From a checkpoint of a small transformer trained on Wikipedia: 6501 steps.
Each number is 128 + 24 x the weight over the matrix's rms, rounded and kept within 0 to 255. Layers, rows and columns count from 0. Numbers have three digits each.

# down: layer 4 MLP down (transposed), 640x160, rms 0.107, rows 507-588, columns 0-79
# up: layer 4 MLP up, 640x160, rms 0.124, rows 508-588, columns 0-79
down507:146123131140103125112111100097113154116120124128130130165135106169126116125162182142167138101135130139152153111085151167109107136149115114105119099102137080109127140119160149116130110113123135100155150067138090166134161112144173150116097148
up508:115125134080146145154112118115144140123137157129119103107132118162107151139141150144130133120135121147119140151112136128131095128134173160138125096132097115122129144114107111116152098106141105114140137104121149134123117123149162094127123147
down508:153126116163132118097142137117092118130120154120141156142116154142139114131104138111092104149133125153126130136164117101118132120140085118124112137118123157096142088146161148137109154147109124148104152154131112147146132140114122140110133092
up509:152092151142121148090141161112130132161163114132133122134138133141111084095144115148166122123127112114080131138152120110158100121143136108149127118114177106129153171120095145107149083109088130145167159145112146142104151113139143122141128158
down509:109122109174141136124093134176097141083092139130156149092142146133102159111096163117155104135099102134150162135164096167127111104149136137125109090140120087144119140082135128174112182189151130149154166096105138140155152128108141122156174131
up510:066128117180113094180106141072139140163126105135099137138131132174129117106132110119187142146121134146151140135080158160082142162148174098154106125128161108200103127172133093105155102128121095156155131164111136101113140116226139122115136116
down510:166121110128150116102100154121191141105122105082107144165158116153054202130178087078160109138161144130139148153156060116148148164171134088175167110097099088152110148146145098104185170110104152075132121133131120126110152097096126127170090125
up511:123111131075119136148109120107128183094096129156118125145114120158142119113132148102121150117135128103133121091121131111146107157125141096119140158171129128181115076166122083098104117115106105132142083110120097173100152153141154146122173152
down511:147120187114141115086146112120125107151121120061143114097095113110151145158139106140139118147116112166121161149112121127145094147133150098104160123171129103161144155147116107167121155132129131109107133156080124130152125105094108148111130112
up512:164099171157118134100119169161158087147117156148118144143115130149124089115135088089090094155186149159064093156095118134148135129160138162112160142136130080138084078160111142091137132114108143139121119140133137136157131134162134035157146125
down512:167121103077159115132108077115143113125137103148115125143132142133115205127131116103190136116127101132123166145138138137135118146118152128138084103144102122155148135112139093166144145121136174082120141140100137089050142140133077104149118106
up513:105098181098122096154128112092156105135137146136151071128156147149107126129114127126092143135142115145122121148114134120158149141091169184133112113137113128117102119105113139145119121152131155122133150120126138117147136147125128073116143143
down513:122136131141120180132100157135111142126114115094113151101122123111165120079149115106135074155126127123104147141170118104127135109118134165130088129152138138121164137096118106097143115100170112110116125126107103133135118123168162105130131146
up514:113140174148112110134076135102148109128144167127150111175107118164108142143126115120105127128179126108087082127143176134084142151125165158117129047156160093142079144140151133158169142121103114147125119182136139128131121105163163129114133122
down514:111066098112184104114144137112127124144084095128117104078148153099131118080135132126139158123116149113165112145149152150177114111139127134113149173114107135140113147133126141108071127128127165098109151113132110140152074168098124134138151151
up515:110101156148178138121097126122128078095131177122129081161104177169162115113128085165140138121110161077134095128083166157139119141116152143091080127094136133139140126126129150153147135115145146147145112140117122119145120124159131115168149126
down515:118110142073185091086134102139165137177081158145168161123096110120154091138087127157119108129136144143110164126106156112105156112109115105133173099161157106121133154101153070093140106153129116144077152070086186116074163127151127121130155160
up516:134106135080121125099135146114150096145143162140110108147132112139100108133151152180073124119124145142111108100104128104103141130160135103149163154163137170146125081173111138146114167080092126123155174145130110167154156098166147101125145159
down516:130136148127153143130121149128192125174151116129133112161160133132134122138126125074120131169109136132131146128140116113107121126123136119116093112142110131133166144136134127125138106117146115181165160115079121114132099117145071088106124104
up517:126096095159130145174136106076160151119135120166122094136137158161152137153140092139142110130155155085131114112120158161148142125121200118138114140131129095161127073145094085087120177152142128122132124120114142121144138179164189103144119130
down517:110181147132147081133131105117157088162085158137114112108076144161118106168123169092118138114125092133132095133043121161155120107185130082095087147147134152166134137136126084088170108123167140114119155113122155130170098165136115148134120106
up518:128128084127101136132128158101130104120131127130141103130112152127152126160105137137112137135158146147096117123116135093108100164132120093118097090158121114108112115115116087153132144154125133135147154152097131136104162181165135136127152159
down518:115140205141126136153107085152130171148151134147124156121128120134107135116126138112138101159127124125166141159117129156160161107120139147126117146097136138125136111145128138091124122113099138132134123126139138114132110108123140103097140120
up519:097118098174137139132115131093109152123121150140114074112157140193107135101128064140114140103166079074094087085130143117094132154148120158152134103161132130136142052060124128118108160123151114138121158122130113101136148150080155149146164119
down519:165110131132104157168152113124111156131111153126134148117124144106095164115114120149181105137111157134125145086134114143147120148096145166084122127134152139116134104154131130124175088131118137089134122119119156160111138136140125099135134105
up520:121130103109104144140148122118153142142123153133107125130121113136124125126121134128129173147101129116110119109126164137150113192133122159107140130115126143183123148125103121135135131157133137122142128135127138129129166116094128111114165135
down520:139087134139154148111112135119112147162134119117126149125117152124083128167107125109128104137128114153112113130115144101117150084140148115125128123101108113121161135118138141146104088151122101185140121132121151156103127110148141123120112105
up521:105073126145175102174108138105123127122133117157122099113146133144127115136120099114134170117103101151124129121131121127142117175112104132142106131133173167168148161158165133110140164125101159192112120184129131100162136101103200113142163133
down521:127130125076100149161188168149155182123187113074076119129142103143108138190154089104158116102157108140103148148150124096156137103136108093135103099106136143143086134132153109130081087172129117175152076115149114108118097143110134134149100134
up522:137127153143112115097085079135138137118126104134107119133138154120141155143124111169118144083168102118108136093138118104111117100116151102115116094117156129114133115113129132131126162144122117136134106166128145172125100157147174093125132142
down522:115111132114140132172155161086132102115108145126158105120091129121101118154160142111129121156106123159136115151132130135152113161126144172122130147160139091141152157151111122132113101091140140130127150125136114110111131112128106152113115116
up523:123061113134160105149127095115134138145173125150138171084140104171096155123114118153129125136141138115083127092132101085150144111113102145144129158158157120153137101114116146123098123088149099178157136171083190154140151129146158080123132100
down523:139093151169144096135127149115108166144177117134090121151165127139136133131121146115127122175137089140162135120130123103110155117155117131103152175128128110122107129147121131129172133120079124129121081159144154155093118102143128144127088097
up524:121133148120124087166087109121156124110100117149135141163108159102109094114069100150130145133174135094121134138108158107089126156117150153103102087159143103187080132116136103169142144108149130102154128185112124110104092130138144090149121115
down524:135119121101113133081111111142128098150167148082151133131163101131147135104190117101140137122089118100154143086119100130161153110108145118158136138095143130086187151136140119132126113120123166123134139094137136154092139103084142188152148179
up525:121109122133131123143121092147121133151105122153093140116143163161129129122121071121149145131164159081131144112108113130125102173119126153128149127135142099144134166168127092108133136112132108157131128159062143132183134116148101105152120134
down525:117113118105155126140127136136096161112145156154129128112147136102089121098105127158105132131124114144121099158138144136108121116160169096134137145109083118154118105133137150134108099156125155151140125123125121141133129125114154139118112094
up526:115129103168146100182128169153164155138183178149112128099106182175110096110114123140128085163127178110034099128109151139087113157136131129154103133127082126122130107101106130156160154079129136120106140144117131123115123138107153116108165127
down526:097153155117163086158129114142108129132136099168089169112130173172160156124121124101122142090138124093163099139122096135148167135115135136157151131132116110098130130118091153135124183131118141107095148197137135140153088067071133133094122149
up527:115129183180171126102142160101120105105176151144113114111128103148122118122127185122116125125093096162093111178084166103129111146103112143114126081145156084147152086123100139131094127102093123156130153171119128167131143088128133132122156137
down527:172115098131165109151168161122123155113107125133163104104112141147150123154096128133150126103135147119116116140114140120124116126141150131121107135153126120118133081146124139134112147154125069086171127079100110097107132140085092158103108138
up528:061093146145148101166118104107144170155115117141087137114190108146125142066114125104148181138111091097106070124131192076128125151118098131133174108184124114147111142162088166149149111165121129128128161144123115167112169133102145165138135087
down528:088107144124109177139138149101114147137108115094107145131122151156102197109152120136091139159111128140155129126115127118119135141173098196162118180142174122167118091095088128163123118116137136129128149110148088112160121107151098123146093127
up529:121137107154161146153125120097139149196110156112090134132128116118130147079112141148179105121173117147087093138100087107093125146147129095134123129137160076142154122100122071150156117110105136123177156149075165106139142164122117109156108131
down529:139073094153122154093089180113128084079108120148157163099125124141129158160098141104142144119148186105142150118104168130149131116084146084157125133101103122125103119121099169143160083122118095175161090150114128135135144165084163157114118095
up530:099105110138141109169128116140154153113128116175153133120165136106134145119066115148135109131123119093132115095134086111157107178156117123113087136135115067130089112149088093115099106171080080148165126213163138123103151167137135142135185111
down530:068113131155139155093162131095099089128106153129155154132120130104119121160152129144133125091149136140152144110100072174164116138059102100154116104117146135144134094108146099143157145098122154113122119096110149155129102086134148198169137165
up531:126078128153128133173139166118111138093124124123142088134164110149082096112133126108137135105101122115068095173137138117169110118117160119122164122155130095149093073099110147143110144094094085153116157128114151134120147159130149104145153108
down531:117137154109090128110123126128148139164118120140126158088102161150179150104083158125104126160173137148143146119108113102111101149140104115123139113109141158097150164094144133121151125136135114152092147142081133143093139094146158134142141160
up532:156074167146100113151129135116140128158137162139107125125201144130136084128110140102133150099114144108119134135123178129122152150144121127118105061146155145143136095132119121141165126118093119152133112129119148153112125127116152117164132110
down532:116160142137115171122131151149124115121126119178123156103175153093151081154132141132129137128127170183142103136111092125097136152142116133089130108143126160103127125123127131168096123112060148198069130116112112142078155127104085125091106109
up533:135112141158135081114098115142163126161138122156116147170134177153099153099097134111116107160141126121132123127090116144086118135130100132145177089108145144102153146144109118139115151152096148168147116203138129156140149093124144119144128145
down533:119140127114098175153156139186140112172095170115109114156114159146112131122099108100145134155131110138116111127184126192132092106134136149116140142124113160130086159150105137184141120109152164121149111130087168145118122138140135097153112131
up534:124115139118149142147136087110144089124167175153116088129114157146145110132102139178133141092140105087078131102092153099159105173109086138121091132119152107144117114121098083184082157107129136123108158138140134143098134165134113128146166121
down534:149130104147127135128146127164129105115138150136118106119150097088155143126166130123156116151107136171095120145123086162117132161128131092113116103150094117159165097150128140141132110119175099111142144143127118115130159130120118097132144165
up535:138150047157170124189134135094132107123149144175174131119114140146105108093152159104146145143167140082078133112137129154126111131147168142150101136146162137131127122101124101164137146130134104110114176146115154102104137128144138115151122148
down535:151118134129181118106132163081115107127148056137101089135112102146131129168113125146127128142124093177097098140102138131143128126117126125132139117130136134080153130142122146123059150153132123121111082131080171133142122107089125136152153138
up536:105086092154184100123115154088147135122142124143075063110164115140101114126156105152176118097145119149149142105091139129138162119112148135153125144148146160133110125145125127145126123160131122110119084101119124116145098123130150135110129128
down536:165131122110103116139123107140116155141076127119125131137126160107133137129155125143061132110096110144099113141135157136100178153122106121135157115154145125149096123138151109114123122124116113172120150136116142158116113120113107150152119085
up537:140108132101159172161106132138163083115136114133116132186162163158125127103104132175149085160159147145132119113122124165086124168148124158141177150166130134197119140130160135165081136137140093186116142123141128113088079080103134133131155170
down537:144116125078144115128128117148124103069138144119135149072093149132147136145123134137085153141104123141128147130137125146113149084131111130168137121117132077154178138134136107146122130115123136130122136166100126137149120132100090127158112139
up538:155089127123122108089135156108139134157205108153133096140163133109130109122155131163099131132179074183116082144103099116136134143117126101115110111136136135134099141142115150176167127119093121130115123132111124087138139121123143139171160129
down538:105118148154121099140121150152128091128128127164165126126119122169128122177126142140111162111072159172132091141146105099147146094133129123098165120096118134115160121104078098081116155167097088111112151112189166124152107089116147117085103125
up539:138133154110128152168137103113185117081135100148111156161113136098175092110103125187144153160141139130078110076089116113112112150104144122103109140139137133135127124137142130130091168133142146138106132126103166124142148112094157119143160133
down539:105149100128136129153109145148125083118139151162121139141066150097186104134131139120154106147072087108139137131099127125078112118150111115144101130184157119152164147144134124137114127059110108158140169162133154162129114138146113189105110131
up540:129080140148116098157153109092148174120139105132117124143112133172149116133158128108131096156138102126136136151108177169116086127137151125122109136143128114170132131147083160145165096109109168148130117131104125125118134112153128141154110104
down540:124120135118107128112115096124123129109103120118166084122095150118120153122111139137109149123085090132098124108126098120110120172112143143162110074125096150115112123107158125172079148130134112180136142132137144143152126178083110122120131127
up541:101130089112149176148153143091131148102134138172109128087141129139177124122131120114167140088129157144148122097128140089140106139147120132125103116146080086146130157153132122138160138124162134165114101120116113141140147119116144113166155155
down541:109110131119177132161106094151103159137170113121115141189137085103110135142139131171099093148143152116119120148151153128078171198137109142148097142125120118109176177170124152146124122124125139149146120142105143155067128096146123127114159128
up542:113129069114120173119133140080143107115124139142123094162111139118158121064120113159179101176141170097111108106134143142107149155157156166127166135101141108158126128105112122143147140119113081138139144136129129116159160154129137106145137138
down542:149104079150132170103114084138142125101127123146114104092101145128119067125162124117165119149077111155078124130124109153109115078145079168145119132111127117112103136113149127136142152108144116079152140151111160154139110110158128144111187137
up543:148090077148108143150119116132163125158128103129149093091149145157170114145148070117162128155162135107110127094103112151124144137123185136166119158177146113155117142155153122156123100126135121129126102135127144113131120153115148127150129149
down543:121131179135115121140121119145078118115142171144110145118161141116113122136160091118100150085108133148097102160125109138095158137131112151143110128112138107146137115128188134120107137114145078145118080173140114143112113120136128173085139102
up544:134132112171131145150134134111108147145137182122124139113182116160132143061112131136141097098141138120123095124119110168138146182163146169170090105118143130113106127091126124129144154138146092118090122144106167102127154149116113122126143122
down544:108198133159119154130128135126168108115152107139131132123126120102110125160112091130172120125140125141132145131122140116139148111126138145102123155153144157147080143145162113097137105139131120188131143135188077100131088120108146141112133123
up545:130133133162167109111116161136158133153144149132139129147134124173137099106128159159105124129165132108141102131104113105084116144120153155140115115114168141143105128122125081140101172108102084135129145130109159102155145076137110054163151128
down545:135116123135146127135138140091089145111112126103115124126087155113110125147136090154086115138131118115152127107116111101166119132138120097128115123123131111096181140141154095131101161185129101106140143134111161124162133049144110176141121135
up546:149094147133124160141076136119179101132162138151157166105150109119148123123135100119122132104123117176094075153110119107162086147125124113107115147136106138138092114164123100108125123109127125168143076139132160162116127167135115101122129116
down546:145116102126105096120151144114125149181076129157136109132130158153182139105094132141133142150124155152162121137112094069118101162121146132124149112094156151123130093162077188142125120164110115109132159142123161117143166157127130122115143119
up547:114123135137150138135130142097151129131109073184142137123117118138126120108112121129125081178096162122115099097118166129150087131098117111103133124128141107115112110146114145113118145146147177174135138098136134160179148115183128108112183156
down547:144113073145135152112129154116094116125121145131128093116122080114059137162146182149060135113156133136146125133130132139117154090146106160128110119166166098124120126098098108082114152149097155111156153127114157117157188126085097150095144103
up548:103123112159120140133109148133145156158176153149115087149124161118121158129071089176160146143135122132120153117114120138111077150142144151176154094182161114132128092108145107139147160105149147138097125161119117104119130150182174124140124087
down548:114094131101130109080150125148100173126141130082147170139109159129092106159081107157129132114116181102118116106114159145113133103174103082141116142109138111131117109148148111131136143107155132118122106137156105169132167129092137170107172131
up549:104115162130175153146137111108104143114127184143126145125136126116140115101101121140121195107124071091092107151140114094142159131110124127110087099170142128166132106128117092134126140075107084144130123123132109134111178129168149096119097114
down549:105099110135107096160105152099144172099137135163112127133137111139107148124134185119117099159156125129089130087068130096094124134140121133145169182129142129136144155140088142120115126147137114162111150143139162123131116149113135134120120144
up550:125109117145136143126114111142165133117105113129108088101140140127132067132151088128113168152115147164112116100123128164166132189146140112132098112139149153170122117131134101129150139116119074141133140131111144147134176160144127136172122125
down550:108114156121099124148154144130131171134103122124128144146153117125142125141151106134104117131168146140106118105131096109125147094127144158121102147123125172094124145124104125095146116138132104120134103153112136078141135133125089128100118160
up551:104119150154133156145118160108116182146118139148136090132123181123091102098131116140139130103120147101136132118093129153100094155137133150134114110158110125161096062132110093147156091090092123131123119184119149096152124135173139120120147123
down551:072132144134058086153133135117164190097151111192121115108131122119172175127076146090129099166151200134119116124125126118117130160142067142094147114119112105186134167093112153143111132125145104135161142148137150104122075113100094175161124183
up552:123093104116134137156165146137149137152092149147086091080124164128143101107094141153127123130115110093134104122135115119130121136115129120159130130100137133159136085147134127165101149103113132135131183161100115168147142133114095113195159072
down552:085136146178133125135138125110084105131107127113118080173166144157121138156165085147134117128147107125092095118140138115159096105140098125124129126154139119159130145142152154134081124115141067182138130086163099136110126144133090136114152145
up553:115131131126123117150111164123159132093129147133133114162116169100109135088093074156097138161100109146136108111127126133113130157131124146074147130117152154157124147096131083145184162138129120154107099199120142142098146138197179104150140151
down553:161096098116112132134143122154087167151069163189142109116132115099074137136139112159145140125122083172153117177121133127118156107128090156160148108126114154140066158106110118113152160105127122091164149102082143104102163141129150120095078164
up554:127120043163126147154132131124116130131123160144105113128097112147133133059132118121114119142152139115081150090106175129149184157138152137112147147142135126136113124143131082161121125125113127147141128129109123116182157107128116133184151104
down554:087071118075117154122122155113116108108145140084117145135106119159142105139167127126155121116133103090129128126124136109147175133112118126164095156109133138131155139101156114105141118129141177119112103123134115138141122140127146121117112146
up555:119111113137147120101121154116122151111157161123130157141122139102118160080120168096117161149137137156103152120109153076152123177093144169129145058121114116121118097145116122140125175110139105148181125115109143124094119139124141088115134138
down555:147094161126174098131093130132139128125137105118083140134144190157154117142114114128159143115084118127158139074141106114139113099137146134143092168128118128163131151076116102153127113095130158100117093133177121129117107165114142161153131100
up556:118127125114127133102151150098153124121155132126175080161145133137118114086087131097110145142102095135126128138102144132126087137116153168129118078136134126156101145088158127106174129130106161153159107173109161185137161093119138097103174130
down556:107166130121093107091084118122119159129151145127106129084123150130102098108149164109142127155101156137107130154127111158113129162118101139135134125155095073109157169125137160146125078150121113142136105081125166118160103156141196123147090155
up557:138096140113120121128117136109150168151172100149119137096120119152161132122157110159153100107141127074122113076140161098138115153137141144170100131129135081142152150152104152099180098120131151136125136177132155120150116131092159123135101133
down557:080122151140147093091119109107110120108130159170087148118107124098155091133114141138153081138099135138106114120105107117075134103132147104161132187152150104106100096111137133137113100152106146176084159117120130162147125132139123094111175167
up558:072134118152128147119123083127202132103118132141111132124135126170127146110081099153163162128146136106136125135108104145113051169111179146078147132129180148143084133161105135124123144114130092144097158153101188108140160106154097137174134142
down558:117154172130102171130166103086154082146127136137135081114093151107099125194129173145149135143133109110135119141122097121119080121107115126134106146123173142106112132161148131130183114060103127098153110119096111088115039094132108134189151132
up559:118100130149185146138108115134110143157152110126130112134149166125107125082085101174160136104081087123086086127128142124121103122106103184094186109180165098141111113090123156131134159140117086104129128174160101124152140140119153133138154102
down559:098103125128068105157119132135092160129149129143118117098130135147133117153165110141121180119126101131153166111131138120171142158110162154162144153083084164145113091146097142146134125186124143140161120140131108118162134136140143116094143088
up560:136104163073133160120161172071191139124124132138128114114152092144153172126128124105117121152193121163143099134077142094105087136130157149163096110149114091147132136118151131154142089100109146137126165117079165140103127097141109072128129114
down560:122126109141094131121135137146085123127128130106088136194109158151137106109126131134123094100134105149110116145144137143122120120148107143108144142169186130144124135140102128102108097133191129082126138116099142135163111135158128140145129118
up561:118086158112106134156145140110144138127154163169103089090119142125141141134116102154109120102113088129112142109095144109121096152145185121139139162071152094110140100146149099106142177097146130163082099155103154139102142149187161112130124126
down561:118150144123122160079123109113140165123090116114119104132122130112135137176095111168123090120096104123161123154140108126118139110128141180134145110196106105185142094099148123184119125075132093088167124084154136081135110137137186120118104144
up562:151100115115151101110068121108172093115161106147119125171136135151111112140124090091092125143101097191149147145134145109120102116113153119143131086157126087140102146099126119125157145173117143163104165169132123182088125130143129130135117134
down562:131151113127098149149147158137136140140153158134115085110120154116116130120096148126138105119137137100126112128110084170166104156117148142113114109090106098092150133185135176148109092134162115121108173131117182135124118119119159129127180118
up563:115130183139141090133138145108137176127217137156115144138138193122153132113090120078133158095120132149121106090113104096156151137121131138116121104171150143126103064153117168132086159153109135180121115127103152186133188084073145114121150133
down563:183144151133168109117158109181144123176108110118144097115116100127098131110080103091073080115162088104135190122132141116151117110098108142118120132113102117134100135129088123104130135129124146156121148101109197121105107146123104155128111152
up564:091142121124141111149126152103159136115158122124122150133120139127138131126135118144143127093086117114118122100113149129136089110116111128124158103162122143118146079107118156131118137147083120130123141125095142152129132096136151123108121075
down564:157114150137141126092152113154107102157101112128144125123128095088125145148139131137120140110129143126147160130140112133144133142138143145132133114107162124129110146119158101095136152161160158101129116140139098103132103161144139132145113140
up565:090065125150123110126107125134126124163154148121146119155149153138100134115144096151086097156145117152117089162144151107124105128125126139112118085137163151143140101165125150154121141128097082139172176160110122119164157117150099120108135150
down565:165163102159153126150116119097100060135141135137123120099126123104148051118130142152136133117133148095140119118137131186101139118130113093179116112131123141125112151100168117140124146078201143152099149129100169148094137088109095149151152115
up566:143132153150115148154149107079125157115141148126099150127146114147130119126140091124143136120134116127146110112132120103134088107129163132127082095128137087132121100119122118139132104148092119129140137147140144122191129173156121106161114139
down566:119105119127140128112131152154084154112117107125160092106104153115122106104132157117099120157149120106135135144157111155123136116116106129108129151110118147134130132095148135115115159121134116164084110141156124148096124108116110144121134139
up567:132129124115187111135133058121111125172119130157114146137138131147137087126088161178125172135138134100104157131133108156092144151125128109087176095126134106130141125139151109131096176113143109160084125162134163130126140095114106094136168117
down567:144122133108088119153131135136125150128129152086113184143157086139132172101114118121143141149134132114175097110101160122138151147143139144140118150131124137102167123112127156136108110151130158102093158109130111162120115100135145144120110108
up568:134094149096170123139084109128132118151146174148128094132122139099129128099137094123146129108136102148145109158146124149115144155104144118139063119145161124138116102140122161115102137186079120158143139147102131137156167077088133109169126117
down568:166131130156146141127140139119120114144110092131129092097131127132140096130096140143150070147154158110100186132072141136131153053120168108110100127115101125133114142151138075106138129120135144111084123133135161117131118133137096130139139126
up569:084089060153153138119146136089121156102123158163144121130092134146135092136115094119158170117091146132132098139122106170106156148153124108106098142159152117177160064099132117163136150108133070142131157138117145137124115147144117119129129097
down569:132115155086113133136100114137101075146166094082124149156148111083156171155149135156169121117132113114121145153134175106183171130135120153087154102109136098115141124129127097113125092098173106134110142125113136104112107138125115123162111141
up570:109142101153117128135127135108162139156148117149121109118128135150142140111134130176135085117083146105092099114092130105094114131093108166126144109106136142126159109088109113124128146126141122121127157129101132095147166125164129161153140131
down570:099130099110093150139133113194108125090111157113127146094151107133111120138101103110133112112159142136097110124153173148151106097115131149103077135100105120082141129141149126119076104124107153110170121160150112142155126116149157145110149105
up571:155134082103164126145082172087159129134134118157106112113159113119145107134137102182130101123111150151112118116104107154112115127132132160134143160172130170144123132146125101137142172164138122151165142123154139135151161104120138121174138167
down571:103129177082093111145134132141079137116159132108099172100149133109131131116112156148078083128112138160139086159189097122126135156136133169133133119132137162135151144132102099098104134123129132127160136127125131158145107090116191149095164125
up572:133121115125169113094133138147178136114102133171107118127127171149086152135128103110134129139167080126148131101107123124066130138109145128116143122156164103146120134111074156170135161131116140124099144127118131117128112118153161146150181159
down572:149122129157162132143156110122124091157115115118181116131104122109172076137119127115120192094108093139115135115148103175084086143143137103073165090123091099113130169144150173131125136113146119131144155114140120104137108130096125137174135112
up573:126122134195111121149099109144143110119164149150102146139115126149122165150067135129116112126157082106041115108139151048133117142133144104118097128107169102120128154128147102179132155114146107110132114135113141150144179132153152112149118113
down573:117115117114186161162163169097111091109140098125074046146165140127118161137142113114147106129115100121160133120098133161179148140152188109109132132126123126124167149148106097100101189123125116140121158148120133119114092165106123123107107087
up574:127120095121167110124120093120137127129140146140108127088147113125122107091134097140169107157135087097117149097071167162069107147109147148124131126112159126134144135107122110123164136155119163135160119162114147126171092101116164120208141140
down574:174102102149122149077115124155156134107131103134119133139094101172180133117077159132107121122148103139116149138131147140120164113114117150121112145136102112108148176060093139128139105146104120111115117114182173104101152125128158171100148117
up575:134067095144099115096152143145176101134157131111128119141167158143128094110129132137091152111129130131160088143091163115096110125140113156161111100142104104161094112119133120121127132165163129125146099127143121107129129141138143138139102173
down575:091135167141137134124074142080108122090097167165125111113086115127111132155122145115171139142141170112138160146115094145123144163138135142129170159116158075093087131127078146109136142112098112158143140105098136160130147083099137114158145129
up576:126104104147161158147116137072133130116127122165107134080083102172105129091153129140100107180200134157126104100104146075120097152109178116112132120080136092167118131131090149139127158133111137133112154113125136116131156117125153132185135172
down576:110158159109157175155101129113117128105076094156135143141130160133095187108134131092163164145097161125116147101161150101117142092088073100137086145133128140147103165106131104168131099109110126138085136103112123117156106104120104138165135107
up577:133124129150139080103117160123145085144149109143080163098161160160139148139127125128113123165146130172109127161149127111119129154106120097138149145164128153141162079163122121152112145128133117147159116147104144125186128082127106077108114162
down577:138167157132105134121125130108130122061110115075124176131142120142100154106111131120126149136112086134107098164168112122148140143116148109135107151103129123165162144115164142151137104112099124125191111122098095166115095138112139160091118084
up578:170095094125120119125145153102102115127141115153082113139126141116149097132126098140112136151144138141099145130149136143107126122141136123096109137118145118160139127139111093152154139142137118142146113147104123185123196096163142128107132141
down578:097124155143091174100095134138136106129111133107170122134141124090118104142096175127094118091121113116098131128139135122121104106152113141147145086142106127101127146142152124139124108106142146114124117118126130126146101135102137152155106121
up579:116132092103145153148148111159141128087117123171117083150137125154117092097132157161106168104110120134126108117089115188113066155118167147138066123116113128169139134138123063169075127146132166098128138151116148139131134124181152112161153151
down579:111142133133157161184121106089121104190060089117129114097114166159137109132161124122159133125187148184115125139159109114117144131162137180088114174117147134152082163188119149108116105122109074139119120107158099096154159150162151138165111137
up580:109131147123151133151097148070123159146103133129068125095126128108081151132091122086193152101110113136074096093119148139144103108128159126115188146087133133128109080159122121164130126142138144111122123115131120153168151146155149107144117103
down580:146136133111118205121133136115094124126115139167102177128151145139115090121126123089103141111114125135115140145142133114139137145172131133160129131137080131114135132129156068134118079110114146090134116194139114125165123099091166133128119155
up581:158096125118137107117156129139131161105157158121103133117146117129112123107125119139134142088135143143130102146119125099134138129108132140086152091143133103150142111151102165132145125136136132133127137157129144108151142115129172145130136117
down581:105179129130104150125086121106096098158105102143177135165076125145129114154106145096098111180123125164130169107123157127114137101140115145129131138116130146111098150105116121105127131118153106131103141107116145166129104133137121149132127144
up582:163088166155168077121137104124151124116164169153100092152155140138167162133158096112065127128176118131135114110094135154121107135126143135109104125156178159146138144111118124112141206170102123123132113145143121153106111114143160099163129103
down582:121119135148053081113109127123127152171148107119121118106153116153119078127095122095109106212135163123102101112139124125108155067122154103131199131158138163135117143121146161123153130138097127112169145154166108101152081152140136158142162130
up583:112080138103125105119129161124129144132105110139133128123124132138163139137109136130096146111125106115108119120126098136129143115144151146138131096117149135129127114102130122096105145138130130166117110170160125162100136124141166127127157138
down583:123137134128124123160121112116150128121133155157124099149117126144130159127087127135154159124130132123136130177127128116128097130152103126099143140113116125127108125148113116165134110146101099103124147116057137141136139166104094119139123147
up584:148126122147120142166091117114107127147149125167123168129102116121095129135146109103144130146128130093105123117093167139152079149133172141137144119121120095145073129160098111140108148127114132139118125132078151138117158099120147084117144110
down584:124157130123189149116129133126106114111128153128115087159133126133168146118140150129082128098157104173146138086175145107118122144120145126150143100150132159090120145131137101136102089139122131100153150119126098139103138149135129148126124136
up585:153112184106166123123139123135152107175154113135116134144151156146113105104142106127145150152161115162144120134103135132119120136145159141123098075151134160117130112164110104138091133142111139132125153145102153132142133097114096126134087147
down585:123131081184095140153105114100152134149104132155134116117149099140108087105117158123137152170138110137140149131139141126127106088152104132113125134139139132098126149117089124160102137161106140155116151128099116157132104155154132120173120118
up586:100092128123115127081098121127119143148158122110130069141124125142109118092145105112104151158125103154084126105109167122122125163119136154100148089147138116130104119124110123115129133134124152170124184188118126143150160116109185130147192102
down586:136151113146144144197109121151140131130132130136111140069116115145129121149110147150105120112135135117135117131108122167105139120125110166106113123137132119154129089155130115137112116146118108159152155094076129109120119129145102133094131115
up587:132110092121142167114148104092139168169136156169143128141124130124092145112094126114153126131117145062122121147126141094133113150189104146093090110186163097123109040137062157097126130170123105130147109138128143122157150157126129126096157149
down587:139117127128152144123121146136143110130129119165129132088137141146174163118115155118152119168164143170090146108120121109136119140128139090090163122119112170151154146145106074099141122153148098111111096053142125164139146097161150119134129102
up588:169110107136166176113130092101158149110095124142077123114164112114111178082131142111142149117103116106105159149127121130118159162140151115162111151112165149138109101155129083135129152131146092125144119130116155113124105152128144086124131136
down588:129104142076089106167146154145110114127144132147147154104110167082148121130096154132133117128135142142141117124139144127150138142104145129130152098162106118124091106139124152093093095138108125125096175147154155155161175117069112155124165133